Part of a small language model's weights.
Architecture: rotary positions, no biases in attention or MLP, untied embeddings.
Each number is 128 + 32 x the weight over its row's rms, rounded and kept within 0 to 255. Layers, rows and columns count from 0. Numbers have three digits each. The size before them is the row's rms in percent of the matrix's.

# gate: layer 8 MLP gate, 576x224, rms 0.168, rows 505-525, columns 0-223
# up: layer 8 MLP up, 576x224, rms 0.167, rows 505-525, columns 0-223
# down: layer 8 MLP down (transposed), 576x224, rms 0.0984, rows 505-524, columns 0-223
gate505 098:128139178125141143098153111035115167162120093175127109126121178131136120141153164109060141147140113103126143141120083101121086128147155078123105115112133071122077192087107153132079181137139069113092194149085105058117135111113159126089144137108138123161140114101136165108149134084179138131142155126168220160082157137138092168128108113097170140128136116118085097142084134106099090121151143097123134152149144141084150053136131097126152190118131130089161071139211107098120105149137130187157131129079136129120188169142128061089142186091090160175109136095178148111169155115186177106121139074137115160140120146113112112130133144126122098203094119088047121180049143125130158166072
up505 094:134118180103164136108112152112118111138135162140104110182105082061104112118177112147151132146108169101166142108163162089148121172070208157121078134088151080204058098119126137149097102156113131130110160169182122115134102112154146158191096170161157073121135147163153146139131126098142131086157119175149147146122156092185138160137131080127128122129102103190158102102167111152133134141148097185166127150075130145130156117125085137125123109232108111118105084131183075125089128086058214077120114144176141174079112130149149118129120132135101113179199138134127089122091084173188085155151131140132077181143130114139117179104141130128093133146156164145061085145081179159145069114112
down505 100:152091147180105136149154143124129161140143091062187101145160148176137180140085131197110153107095116126117104104123168113163096117170106149144126127149119210227125101164207153104161100167126137127129150084136114134128153100099075151138156141070137125159140190129143148139081114158131139200134100098120145035153113197120155169083185113131088130133095130164125170140128162167136050139115117171135138156121138100097080235153079105099089135162104155196082159162129147105072145148138138107102116144150168127092158142119139171193133136147150116097127103122172111103081123103128155135099140157098081120122173147119211089091107137183114123097150143131162156139096120109102106137152
gate506 095:167134106142106168176149131141106138100104173143135133127191152180159135147124211096148113133146126116126130083184148118128184183146108068132072168136135145109090107136126132146138153149148090153125093152148132143140118186111098139130102062151177121180086131075098170172192148088110113083081104128140149102096141082143135108169127119087117106090136110111167113034124108091127115128179211153098155106156112113107101091100174133086104110131151105122160196086137120099151131125144123136093081187107110198101145166139149155154123182104140056150114100208114155147121182143100164120094119089146167140165133149099188119137047099166044188109108119148141115141067123110101145122111
up506 098:187122115161130100092121149080111112113118154160077094143137090126171161159121164137111118117112181163099103222105081124153167106144121112083118175142181108157166177132085153137123118159171101151225117102096157159138170122121146160152115106147087111079162153133158107090124080140107164096069149103139102091156135103092159153114161174105111105113125182159124160084196198111085106098142111084098152152118084123094140142130137133111096134130134145124114097163068150136200160093155087172168146144169142169125156129101128107132092208162121153145152167145123068115106098090109063128146114182081083068115153096141128167153144159132163129085123120178073106130105119038146171117086
down506 098:116120121105074085083164154222097205140121038123155129125146133128109119159167107124180162069119112152147115122136129108122084108138153084188132108078065058198115113170118149135125118060138145124147092161115120128097150092074221086145114147184129123095129121133115137084120153101143105161134133043171111133091121106127115083148168124123146128083168112109130148110122068086152163131152174155121144133082135157138113120119071128123159114155116139075129135165091171132130154165147170103123115129142122130114077138097178188084141109116131175097178121144084104109137149074177095089115170105163181177129191155171084159111138127168105197128147112145172175084102132111152160153129
gate507 105:107113084067116162097222091134141168149117102156170177141107147156116116186144143125195120144064146128100153089123088160139180134163139063101134143096164109131095114118167148133118122224088133144104167112191088138170131164119163113143090117172149144060120163132145155182114118116173103159132126082123092117221128137147117167105128107118126165081163145162151141143129165115141165134092118160121104083135163177140145143111192098082104130062139104157117099144120173128120126159170164154159071145117103159114148088107177147137103137106114086107135150093103118135092014108125123118080115121155101182154126162124080089121138184135165132110076052104097155135111114140186116086118
up507 095:060095155118198123161124156164099176108163133120123167132113151113094160100123129114090118129115098065111120112076136147122151094047163198110063128097163105089130133166199220080123131070105118106048140160140149161125133095108111122162077109124116150093108119109062114070141163141164120168154230119129072126146131184112123143129077164134110165117161194133139128168130098104175109075101122105164124186159120129137131133164130183128169160144117117116162132098107159115144147142113129098150118133090120110112146128185147100098207140134106109163125176143165112115122121134143118073087166137106109082052135192121157131193088084091130124103175148116102131156148113123126168149087
down507 100:136065133068124092115089105119095118136109136155138174121160078121139139094180184146107162111152101131120123049137137104159116135136136120097151159153152173117088120181127136081139052196102140121118109110134107163056141105142060141171120083137131158139107084154122171130137164152161142151133130140129087149120135121107173137134133099130170124101031074169176154130128108084146107148169120126103114209119101098146144092199147140161128157144082091156133038107115119080184064119097100150071140074084121140165119124090137180082163118119171151115112093132140145096067133091170133120105146173097085095113087100145140190148116112127185121212170148120070114165153117134082123134142
gate508 095:129132152114051146168118130120131070188043160138123095068100126131124098101153124111037119196088118095134119148123132147180158076145180134112158151103151105142142141123073083159086117107118071134145134084124176134075193129130047073174142071076064127082137086133118176094093094123104093122130126112147143131145115114101151132090115147076149153149119211125169139126105125150069108135140110096125092126134182197123084125093139124129117128149170064133149126096111078122113091131120094183105155140164130139141170114106134089118091192137132132174127153077143089089164135094129117149133130130136155065130121121134165137097071113136179202141110105050130164138102091082127128135156
up508 090:162139117161140086120095136098131152087180141109179135151091091155085183147108138159212176068164126086139204091138129108156144134122111134116047114157140157122085168116127173179130137195166141130139058127159167121116115071102138097139095150153159114132084100141120145136076116129059080147183116104110090126141190161131123154123153111157124188135131093158083070145120082054123140091106129122122105117082111166111158182199093144155145080077158154125145103178110177108210154113090147102063142106092196175091095148153123125136131121142128116096172105168162160125111176182128115106122095153108119176120120149084133142196085119126126084099134149151141154146091146106131114097136
down508 094:047133098169105061120171121157065106082108144115112121111148105095143070140172144075159154138133133096131111153117093153181160154161230137172110146083146073119127131152118142136132142134161141100132133143122116082110090154090162101069129113062137095109167159070081108111154131133164117096112128156180090107111102132141117119148119111137114218024130114139160145102173164175136137156106125120067124100134108172060125177213139156155141135162131101166154107107126181109155233113142098146154064162158145098112124113074098135095096152119143100089129126090171140123150178122112153097079143110159149114107115116130159174090079132150150093112111076154149100152129087125172117130116
gate509 099:192130158165164102153179133170160197139170071109115190067149065097124154183184139112104138083067133163062109114149146132134118162117129125134128100098170134160107141128124171145084147173154062124144132142126100117099111086176122099124106141153085163117112106153187101177137174131179056149192152102059139115167082157123190121127131112113181091125148160148129121099133095129132125132147143130196098182118134142156095116099114180128149144133165149129168131108140090057128193131076095093122161107129212092129182142125156068067088101091134136134114125086141091096152087100155162171099129144132053165135137125156126115098162165158127149131121148108095072123149102131126080107103
up509 099:125121089132162146117120192184146143144147103139151162144189104083145123142140134101065137144138165106125120124178130082128134131143100134107122182128120134167095108142162112110128130140120166164153141100113141096123132099154139117111164135097166098072140077143111139152101110074116113123091161160186028093135144134122209150084112120088114149146106106113146168190084119136118130133090138152094101130138112171168104168130088137120045129190145168106065108097149144037054174165147111144134123145138124090137096143099112209145178064141112119160105175162237083126106142144185100218133152139089125140139140176154140105119136090149128110129075139131141190115182147088147077122114
down509 095:159137140164155140160088105134084136168170108160110101107125141095166116174105114134127141125152131146154114122099164142166116085098075109121179131142152108135141108120183192119144139096168149125115108174082085076068153092110058133092093129156165151114105161084092137079106085157105054107097137112108175108122078102138090116143165163157117146188135121107114166146092105080093190115177144098123174140127214141157184115127089079181160104202088139130113099117164147128094087113102082145094097155120156137169112121184092111181124172159116169110118097080122102159219072129097130111131184111126130139128191150145144139102097146203140057141143165091157143123131168078101120125171
gate510 092:086093141185110109108179140149141151123148122114157129152094140120128138106119073100161095094111181062109106139124117132131117101126106110180090099138178166102157176173111149134122090120115156074173146074169179121144118148161127179106145143181077154119146113143066146107141129143158154123120073187158074174099099103157131159115125165099084163140182086140091132119073103145116109136144064107097156128141194152127111099157092085143122064111226078132128127146156192114132150151117149120090147107081052178139151125130148107053113166106177055041128102208156130099123089160126102125141086094122142157159090148168135103127129146124148094102116119110144054112097113168106092103113
up510 098:164113180091139100114140066112115112133115112138155185123167208107084092166206102140136180104146133127121075132125146140120193162136131116125155098126134165142141147114130189108179069103136142136126108098166081106106134178188140077112150140081166137111062071156147136133148190136131142100139123151147125123132133188141093149134136142124101150188043116145037155134144128091201145132151186147182150132107086154113175106157096179126103192137128095192123137151165169172094161137131094094094169128126125160135165135159123102092132109129144112108097106064133207123134157196076083171144162165183185135124171146104152097122154146087124171134119106119144134119193121132132139133101
down510 098:112096184150104117114099157105097124142147137151172222146177146129109119147068087146163122108146113073204115149186102113092156127098133134165120076092150098122110103142144154094139094110112092132140130144141086194106113147110135140113125064065157112162150192117111128148159136106174113144176141127178171130113140144117122199095115092148119173169096116132195120152082156129159153173087093116147155063134176197096191140146160126183093191129139131176162155132098072207123160087115131122092158117108065145107107095055139104147173095114137133094111154130132170115087122078145149120164134127138147093120116102173097118100156182133139178086111138061148151129100208135139097120103
gate511 101:129173162146077142160180110053103075119161147127170128169128102181141115131120131167111173088170126102127091156155064160130106096125121134179095128168165095121150088118142074111139144160084157097159176092115171112124076162068186133137151142184090124093133110077090117109138104161135180135092148195147123160124094141139079103153102107168149128169115129134080134207134107108043171112130149179122158152099160079129095129117115119125098122120152114157124104137074153146139143115111094078146120122168147141135116197103161133103124111183120133189173081102185186160121158093128126089083082069190211119078085136178142104131104162143175133151162116134143134124123068096102160128156
up511 104:097116133108092146167096125158131176168167122177089141132127154173091158158115109097107111150158138184170139137106130182131141090126145137132123117130163122116122123061102149159111117059125082114158123120069116132120108128059089106098104105130085164157143122154096105083104119090135101094151109150105162137104111110102122122089083155144053117134066070121143172097041096140127141148108079166103099077164109179126079084106117127118140119080090102081197108147155207101087112152106137162092186103143138100095151176146135107182109117123135072115128093152085132135140095139135197114116095135188088176036086146179083142176076175114110105157151122120105136108126076141044132123158
down511 106:146121135139162144106158115120141113096114119083117179135088154131108123134171106127086130198137128133124114137037171116130151095066159135166088152121133142135124151116150069196105131124194089103114144119128142109152166160116092122146120174079205087120199108126111140066079126070139103148172118158144096172087135175143154150154114142137119091058115180144137190122152127146154158127085110164120134042142073154157142157130161147108085184102057145156136125144111119113129143133136130083113183136088176134077169107076113053093131118081139111112132176108126126084157108153058156159121114185134151137102155142102148141119124103145146077085197066108101116152184050103134162103153
gate512 105:168174118082127093133129116218128178154165084131119173149104166127108061151169165165172104116126124127117122173114080101142163157101159110085052086092135074168106115114126097119068145127108067160164091135117133156101107149164134117179094122114126095128129121113154093154106057180162090199117093108144158092124112138173080061110121163194142128097127101112159063119149209135120110151096109206147102183170117120080123120112107126111172134101112116137195112092184147121114147083089088146160144097156120158114108194105103097127122144133119112116132158117173140133165099100126112188074106104128096158133140085113107112154166104157120146133123141139166070117096192075136058134098
up512 101:153196125121109107131140097094106122095119107186165093163160115124097155070088112104192128107163140109103192119142132107108117077100143124150142143142088134165187098151096193078127116156191164159062174121165142057122098090170092153150150106136159124117142183150085172158164144147093131060153180108151075132122129124157124114120123088113171158153142136159123115159197098116094120161148150088109160147151177156137121106160140091181132141111136196134149100095097177122132154131171154131163096192144057196114134165157152183160155079184091117132162073139098099075123122132119155123130099152088114092115101095095098122091063162126140083110147121190109082104164153102150127114189
down512 100:124152128122155125082120149144103118182169099119164166107119096115097175124069118175119117163073134131079125079111176110121187137088189059129091168094155096103134156112112150177121102131127060194092085144077170113183124131109079153154170124156105071108109118175178127140131185212126113111146030124133097071149134055171097096098095171176143082129155096052110143110136144159100149128106117172112050147121107165135138117145115147091158110154117148164172112096125160112109150134117088150116106072104134148143129110169112094117188121175084118098115122095134143100108163117143100191133136122151110115165106138125096138114122154193080169128093121165144161150100160058111104169124
gate513 098:145144090094077168109147155080137064064132107194133074111131112120103125086175103106147182111094123122114087100088114103151135145123190161147142109191159160165149068118114154232148134099120111157139095082128172053138099134114181102158175133134104123125145179120138101137117122133063135115161095113156150123139163104163178105143122125102145130166110089144181108142112158147097142114119189128145104150140149139119112056137117150086160103099225161060139160165181081083150099145129122120099133156124138144138149210135122146122128156102091101117168106151112158148135154096075112084189125140132149107086165059104160125109115157148140148137112159193167089126148163117202097141194
up513 100:098143124180104120172178131191095124139181105099082104153112143149119178121175057155154122089086163147132092120140120118125122101093106110150150131049151142125178079102101153149135107155049121115170121092167061156136097130147138130122146076116065131131132122158135114148060169139137106097097072095085127118126095112144112144148142139126139092126102128096183137083090154125112111139141084095140127124125152080155170184104156187112075196059128086097123062137081140122078148170119073140114107156170123035123165128145153080142150040083125105165145148097082086078116145115105103091132069090121135084141091117135074152118109143137161124122082061153082115113109112152132113097150
down513 101:117129152149157088074150056124073127137140118079086171167129090103169119149172128148161146148147163085169146069140119109157089129107048140124165133107119102165127077123163092130182188139101111097149151096080150174064174135141116142109090133202095150190148048154143158147125156122114092165088130133159150146148170123092125071100174131131195104120158118174092084092124122117171122113144184082136162109156136125140111088164108148145137127060150151062172152066063101124146143122124149122106126126122130119164137169189079108109089143140124097175135200123126168158127121141071134101137144139114148165096131091139200191149196140125118116103138053119174130102104116117138143169126
gate514 099:131071085135051142152157157172170097126190157138110155105158164173136084137156169118152160120113127134151121113147142127157147064091207087115145120148129083137093188127107141120142137114129122148190157134094154130130124153110064129123090097058120105116169143073096140126128125132149088079113136182115119105203123114151109121133146086149099144174147172109174140111108135148132096144213174104143098096115132140162063125096147097177150070141103162077117172104132151133118151121094155100191054095162174149093165139085141121087118091131166099078095143148151181087159182100111126102127103150062127138084188138081103124163154157179092102108057124130140160169132095089113173097174
up514 100:169110128136117119142185172146113071097099149139133088121144150176124164089097114112151143115085119077086108141094098046116169174116140170110143133160063163161100153167113103120185127090112149103120152129137126103102121095069136083145106145091184142137075134126109173108106153136143161071167097120086114148162154139087123129179163087132146153127134127122135140140103109167154079099108193041091150080145126099182169145122136104180097148122114099146120152114113120117132143120070125163147114079115134208120165121185072167128118150118105133106114094107121125159165197125187099145115154093129093126075182111110134184147143107126060050164144141195196166147167100201124096075154
down514 099:138111064102169154178148095091171129154109125169076117123219103140135117163107152172097097149131126161104124138107115141114183109153133124191111067123119130091112146150067092155163068123182067132145073128117105150109114157138061148081139171187139089099060150158097115169110134150151132124140160108094125165126178097111110176101182183132122156131105152115138114111077171130158101062141061116009132095144100142124140133128111078089128083144090080168098134105134105096125135121161092118125091102132113099143101144180111111151143154151128125176150183198124164132108160139173128148149148158081104098161115082085120187138113152144164121169143152137138084078083113105131070080145
gate515 099:114145121095177131117159113120098141209110086159107148137090125121127129124142132099106103165145096149106074144148111141078104149148094127142155112179149070117130188139140185127113151102166096106082154116092155116148120091096135133184107123109102119149117140100146202206135134153129085174099124090108144077103079113052115094081081134161062119145158126106106156103073188106119087073101114150113150110112128116100126140087092142119160152144161206126133132120180137114102189081122148123153167124167092102134070167126076161170096120058110162116134115136052144098144123088066175166095162183109116178132149119135087095080076074174125141139151110064144154081158149192126082109126
up515 102:197165163094077112170141161113173073069106075133177111161145116092095104048199144175099130145132157089105161112138174109212097068146079168155153140075122123207126091174140148192196163137107110130148142137173130154140124146108148114089106126137095136146091079116102133098187113136106203122134111181175142112100142148101138181138178132118098106107068124139155112156133149227149061143106162094181143146122112101138072129125131106140134199113119124065062124065146143149134125122159113100149128172113182147124097158144116142112138125128084133098154102170123112143108114075107100111130136102123088142125104121109142153101123168132113121122101168131125152126137137150149206142186
down515 099:175076066109103153135107130056121143109200109171188135085206167127092127137114112158081117124076111138149144136095122162078086128167121120115145121162156145187179132146117118141104048152084149123190111099149124120086165118085127153145060152114145153129101107063146137160102124162124067154147123095098137165091055164117114106087129083120101056137130138142098114085088138114157083110062083148121072175086127156135126184103110174127094104105143117145122149102111131099114143091107137187174161157132151109214149202090115114117100178136144181109095098107126120093099118105112095140161103174096143089082137148180122153125124105116168140162120147119128066145108093127189129141082
gate516 103:131111146155087160131158095191135173190148158083113139093140189126139085109114201147109099126130136078179108150112116129058149182169167077184122192145110152130141084104120080175080116089129150095137082125132171104152151128152235138098163086085095145081106142125134174128185162153092096150159104162090129154161143127106123144174116128107129166154148157109143144078145166167104102146140143098146098147096096154160110121124162153207125218176136103147077092171123170114104038120144100148127112106172135118125079139142109133112079130159202077127123107118124114132141126120170151148138106145221175117188116107110118149088139135144107110153143129087136108124130085127112144183126
up516 104:132145120090162124126119104112112166177155121131187114137196066167098149077158106141106139155140180157168162096074149139117175115122098133090078155141126127138152113085138110137182155098140137137086080118099110158109120051105104088190080141153100149168135118126045080142163115144124105149144122160135141082158147127118099177133178114159150159107135065147081118150145145131117175197116118171140107119061116125112151186101128138116141072041122079095134133131216103151142148135096111151179082114119148161105136123144040128133103096150128200121139121111138099107113099125107085148130144070086076156125117145156158139165045139096161146083087122159147145179115186098149174116185
down516 104:105154145142123149100154145168119126088122146122157128172133142132125101160133126146079183143177134133087101092109121082122178146083088121111139121160086089165149162138078105139178122144118118153179164094121046151085117137161198137143134087073112138113118132140144041108121181139144145136146162143116150149144083157136165134140173140144089144069137137158103109110117171235110181087107147177100087075175114128106057079139081168110115127133078130138222149133173119166132121184098107128066097135141085131089153143146128084102164064125114075088153124166136106101151103125093118145111166103088168108094120149102142144123097054112169109131118158157140127193128172093201170090140
gate517 095:088151091147073100135133195115150073105113160154104046133177108126176133169179137150196100147110168142122160130149130109125154071097149130084175131144152110089099127126110084127121065179149137130084160219068124121100098183097064126122089105141116063121104104149103122116162134148170088156075129098150129174153128202131172107131171060101130127136183150120088112176131059099170090058102110153178157145151178101118091153061092163116110147108141106106122096105159094134130109179101126153188150098133106108131177120111127141110127153110127131083133130100126055145147102088067163104113156093201122097128147131150144123128135128138119125096076149130137120193143155124151115102079
up517 098:119085132149114199171128099146143124149183110161140131097145154180146056155139135117057135123084123117137173178083184094090153156147174145086146155128137095119154130094087181105086104107144085154186136136126104174084145160131076126127108112118082092136160127111160140122141073149123163119106145165079099145179147115089176136117056192087108149142201133055104127108119065173124141121123092100069150137138104104105145081149158167123104113139096176070142131109129143133088107104066106102117149139144120150097093109098128084145205129091132119171106091074126130126072177168136087138148053115139093083084107116144157134121146095081122143086128058111116165089138151164066173145097
down517 099:141128216184093066068151079056124132205123151174122118162101139093111135132127136098049104124116097147166146117096095152134131091175119087112061105112158101105174154178101115156159060116103129122120149111131104127128181109121207117098140163102156118156117227098128147114121107158104089170111125149127101101157130101138156132121164131212096077139058098062120132086115146112141160141122075130103100108131130059170129124149106133142110103107153095115128135063205140134119161108123158118140146134067151110147115143143053150157134112093145102088157137172105139163136096100126158167129155165120132153094181106111095116107157156149132179156109206149132079125107128201134128115162
gate518 097:142147122196164109147171128087146067125134089060124154139154108157149118087119121137121115121130150166083117178194133091162183143103133142145115105100122151166036170145142102150099083128145109100139114137148131164136177165116105122081097123143106150137232148088149076069127098107167128107097121148122164129137111138195244095135129151166127134132140143140154067103105137079086110106122129146129187139141148131136148141130160156166076101097144117109128082113118098044135135160078154191170152133148145113130151120100050069123106066098109090135086125058146125121155071138136174090096113116156116105145205073129109144129086138133099202122097103129153150119139139130149152102172
up518 091:084148126112139102107157131099086165153121123135145153074100133163107138146140163140151121112144135149134143122146103123136177151117151105127076101101162122140137145147118153147135114119171142176124133120156110134145172185172103098131085159166149113143130141127188134132148149108153100168118112114135170078116091149220138140164092159101087121110154141146150182098118135131150161130150120070120159057144114127076144194092143061087150140109108116144101115195180171108153110090166084145084106147204129124087158187091193150094154170149141122115135142105130163127153166099058166155056117175173113167164187167080168197135119129137015092123146134121091114101092094168123164052057
down518 096:119101088084105220122202123139107139169146171206132127078142150131099156125115104126212101117124153166123168051151158163150124141172130146110151146154133118156092126158118116119142126147128080156092180085149155113135164148140141181062140087175130162121077054152101104146132190116098147135177137100083210186090139117098110100098115089115071165139148108123145102144181134157138115147076088166154119127150150105156084120142068119167114126164111131150161141120200124139137150200102097128140106130089142140095137104107193165107097175092162086130118121106158142122124140118136117128102103164153096093147078120100092135108091195079162086142128133145129119086121119175125173155031
gate519 108:154136160165154118162172141120126129169115184117110101159136126138063117110148119103156139179169148154123133124136081187125112133169045079145111119105135135120120105074155207089120110097139089131122138101125155177081170125123127141175097108093138154171176175219144092144129071125119139105160176120141149095171090110092121106141145136129112155178188160117064141096173140116154095146122120099131181128175159140188151118132136093140080148161145075125111090091096147157159148147136152122132128143047178110131086163093159134119133113127202167115150121136078119084130131093065123143142159051145139176057122130141133086102171118086175099114138102148204169165078157174086088087160
up519 112:191181146063123133108105129141121094023081133133096154142102175088094099111098131128136119143159112074064119060133208070115177111134178128120072096149151181150128145157169181103115126098159135130079111135140090134140164158106128122142125148110204186125063118119113168135131135139064165160121138148107203112122121120122140137054139155092152147123110108097163113157151134192161119087191117153135146107149147122090156104085174111103133106199083136097171150120121120119124110118091129114102081086145112155156078171124180147104124107119111094148111138137165108162166149114099146131166170137041104119128111118165174146138066117108146193076077149084139142144134152174110078143129
down519 110:129170164078132115187042140172040180142141108086161069139161136123095102120156098108130178149122110111178144143125123185125156154174125113086044116152158149162132076066110136098169112130158109107125167145143095085110126105092147162133126116178153133094131166166151093195144133054131169165128102058158111063153101149100167101140174134093129099213103168097097086142160137162205123204115096110109115137185152105118182132081130100148087140157127105135093165108123153143149155125182127126120137136110124137096091179078123105175097133144117084127180072191120122120102094137118109123148170141153114135104145196149078171124154114146128144101129094141108118143123147166088139124130
gate520 098:199153136175134149129105135119155126056125116138086188060136079119174145185104118102128127145091151159118118084099050114123176104064098139156141179130149125133152140118222167129121048135113177097112109156084159073109078149092042143136170135116140130082129135089114125166128112078128130138109084123145062157103113139122164145160144066098080165158175155081108103110103125173112153126145152125123081078123165093078170110130130086119124142075109152085162176127162111121137084132149123122148132166151139115117137118102118124153110132121143148164139082139150170112126148151166120131134173169123134135157090100131124180111224142145155200136147125064171053137170112118175146087087
up520 101:128157244136144138156125112118136147088121094113112142217154168102127109154173085086134145138172150062123103106136100151116122118139121221139134222173141126135126117104074164159122098122069118106114130137115165109192117115166160127192139100142113198143145135118157072167150114163189128144127134165134145190166124199114189149153135100097114172101138143154094135080093103118100101104136188106100139118108167106168101105127145169172141134135122130099108137155134111134145138114132145106141152184061103154131167154140127123110123099064137158101130135118173139113115127104146044167098112138089069050124156188106115126156082076114083059122185138089110115133133134162130141152075
down520 100:111166160172135117167169120143138095118136112047122137129143038137154060162124158109106137175136098117209123128105067160168119137146119133147063104166130204123114102126214161189142117151127128058152165105111113126141065073161079109144117103150085173149133122123127106162084081127156168126130097158120063111084128107134115118140132089164108152159128129098129135134108140140105154145159153103106138149174159125126085132164111084178176130130074124152112149157187186084155190122119137154145138133055155167185099054196101154101138114100185139145171090087085147121127138132135182119068131054148140101119116156140113144132137122168103136077094067094124112119139114153169117122104
gate521 098:111201175147120057072157040092101113130182147113106140208123114171117128101120108076139181106110156156159156133128089098087074131132180076108103132161144144118090088088121132152115076178114079121156148097147164129143192141131178141088085092150144175136071183099191157057130157139068155141122079139122123098118165172164138139188101130099117179164164109123160174077155148112147132187152127126166130101119111159162112121082092135133049146122184150105094154164130113118098156166137133171172129119117141128166146176075117099164150136133131083128142099091125090125153151145139167132119099107161164176085091133107092078110124139105124131120126124126120163075151175186085119145083
up521 094:139106147166090123123168135101172075099158104125130109115104176110106192128167150157187188115164101126167122139132167135118173167153136139139120063199163119128092104113133091130098102133103119138143149115129171136104135151133119136129158050134138137193154112159123099115126119145089133155127137172114066160112119146193093127124213092132110161110136180130120190141127150085153122061128123143116105146129158179135175099158125164115059114233152098105108187143091097188147122077176063152170190156098079093155098128149099120077056113135173138102117137074183108117166126109198094100107061105115149067100168143159126138151088147119114108153154150118102130111138131100151132076148
down521 104:188062137210141109120069069130171134135117136116152083145134104160121129130126084033136131128162166124089167203110179098110126157156182108099176078070105120166145062140130159140125122157144031174161142139185117176140118152118128167128108179158095092153144134069142096165113124105101132140112106137140073159141154097113105125181149179082141169047165092069049097129170113106121200125143113120154095150134141091133143153105164150168123120088128086115115110117180117124120160099121084134139152100138156133142106154105100120144125108113119147077112066105176098144125095107136077145107136119093128080100125114114134104176121143140158148167141121153099181096046184130156125126104
gate522 096:116113138112104141209153141120134106094095123168154137082169096157103160109115128140113183137101211146169173103075071096127097075110134140093161137169108178114119143153100139182037119144083176106147095141229117160044098134160137097130158158137147170106115110182161130107143042147109109132139150104154143155174180145130147139140166092154119123113165149141095127124143139119113075154076105102141159146135129143112113123116137079131136157129081189119092139133127118105080155131169118153085086108145097082126159099115104132128175209177191124082138103109108121122112045112120091137150136147128076159162146142141123094119167156194164151113102080182156186175127156122152073150121
up522 095:130088139116118135159155138175208099046134101122132124107166143195134140161134114116158044067118123151130114148133136119096132206148131171172131162135142113142107124192134126091115127197108138112150067153132144098126164197163130112104120125085110147155153173108140098115146116110090120088182128149093160094056122170159159091202085106098150106151126178117111161101184128175114111141112102175172144126128189158142072082098143140112099167125101088108160178142168165173123127115149095127147113111049066089111107058101137150169117124103082115141142181097139130188131114136096149119118150177062132123112138120076115130107137122087070203125135144085145140139101103117122132069076
down522 097:158093131121122122140139128125181156089195160128099108135096137131103155168147119162140136156138196073136091179123034131106217107122126091142155164084134128092152114166144114099108102107068057150135189105119119100121116109111124087175161132163146114149109080115169129122115105124145152138121156053175143146112156158159136148121094110140192056134162127157099139124138133126098138115128112154135137071081149134128140152067131103125136096109135183159095100134105135143114092142164108139143124161112160122157139099181127138125189158180097159117148177228176108094161133131169088106086088170183136145063075140159150175087130143189153163134065090114123096161133195073083177090134
gate523 098:122114134123092143156159172130082163151111132134151114181116119058123156097136147148059163130139150102079151136152128104162181166175109142156087158170113136150127101104201143087114100080194125072157122064144105169212112134116109130118126148130181063175182149121168126136137085112153091136153136130138071164116139072159149114117098110135136124137132213137098142159188061132137170076170148131126122059114129115078154149143141161143112133146124179124148085131185100067114105148123115128101152163128148170131142087142088090111115117165086102088099138168105132138176136132180075089122113079180124139085119120135122162129105039134083131070114199069162087127146141153171088123146
up523 100:184106142104125158154072102136111114166101162134109084091125131196168164082164099151087149154155207108169099135063132165162183136165186132156136133172190156117138131155190093148081138071148123144093138108163139098147131118094094169064152121128152108157109137177141154160089118088131076132164160144103131163121163151087139139172164110146093133092087113162122123111102111147143115096129113135151167068071104114157129164173096117117128163132151123128184122030134116096154125101148107127140154154133145201096120144101082127127113171180138086088130183138098081167139108121180125160112135108116079159109160076127111143064088122130109108075064106100108112137101134112067122161231
down523 099:111165159126119176147118176128136152143127099060113130146058111123059163103133067122073088087071116144115118053079154169181090107087146095142086111071136145109150132060113070117134125057146176117107152128107152134109101186120138168107123164107161147162157087187052197099156163104069112152137184127140099063108135091125116149058119111132148088136149142131088130135144099119103092090198114159192115162126126176133149072108124044136140143181140081136163149112132115075136112085118089126103156157104129141162138145112125154125119130075137103103141095118103075154148091156119108149124137147148104080147138162089092108180071099126108148151116081124063117117104123108106111155090
gate524 098:120141081161168156166139074099109104075077154111127168134176156114197100111125138192143145138120133105117135098101135138114177145100085082164078126159193131137146130155110121175128111136093131144096134176097108067157165118100153066094137097101075152152113180178205145144060100151159108044143126120127122197083111164112165173165058157133121161118141185140115136127089112166102126112088133181151139103132157113126119128101160124117148126162116133089073148143131075089115132136113118125178069138118142141096146157166157159098153133127147156165137130084089093146123143140134135086195128141073109185119105077116125064124100180109139170107175142169122165193072140111117028109121
up524 101:062118159139124098125133115131154101122114166148157129094135104141047059105105159150109109109136095150135128118161087114075167155100127117158148163108113123083113114096175145109116133138169123096150153155078128180149131160097133156122123116149110150194160147104091126161178128194186150147198132109174096136132122078115136166091177069142176124145115136120118102126117124169202099127156138195185123150149126196140161120112126150143120160143051186160066101110127144151091115099071119129113137166118134070170125129093194149139116139102147102109158071178183093096140108127108135079164093140159136106179152108122138123148115163122194206087112151192189126152091110136080179194176
down524 100:058173127121180074152109151097163121173136170116200146123123165146147111129160188160083142157163116150145159110130128134118149090129099156148114132164155131162054167029120118181125112214147204157123153140064113102131097142034178105183113129185118129103157138135121110132082157151168161093139094134122116126102116091107128113115113059161124135192108112134103124129110150149172147134161137089163156148078138149213145130145092134142150140146118162062157157180117118085157103126128182167086115146137178103140158157180186148110089133120165112119119109182161124140113172141174122134079096062085170073095134139152119128165134116095161136101111166146144151113092182131144122138092
gate525 104:108151108120079161133142135124134107065061039153163095126162131142113124116133142112155172145117127129105135122104101104128185173105128088116173154111114092164081157103096101125138164172113091070099181177084098132081118107115068171145104175130149129153135145091183083178144096103163117171220140134111128133137198169188096086109111160135123091159099174089131136137115162123116146114165151124070099152165155133050173121111136167109138103154118117201135133127112121132151159067159176096110123149192148195135118133164128143110145138103096099063109150136138082105154124155138100150089158109173129117116064118141105130105118171121092098062122104188124207114122130188148161164190
up525 096:125052132162161129128117141190100141129143115103146188100100117141114082142111177150129120103119106132100071146164102106087115029140108139102144106161137120085189092134168111178118116097124149138140138122128118131140151164125144123146141126082163132110188060130129122139124138135133116078092132132148081118102133135085138152180090157121105179111075110163140143151193077100115152117110154109220169113112109142182076101101088071181139138092158093126077051191163159082120129072113078152077111053148114139082145181190150131083091148113152113122093118136078143102133120158103151065151134105095073121132137148167120120123184054121153123131107148154150128156179104107144185077080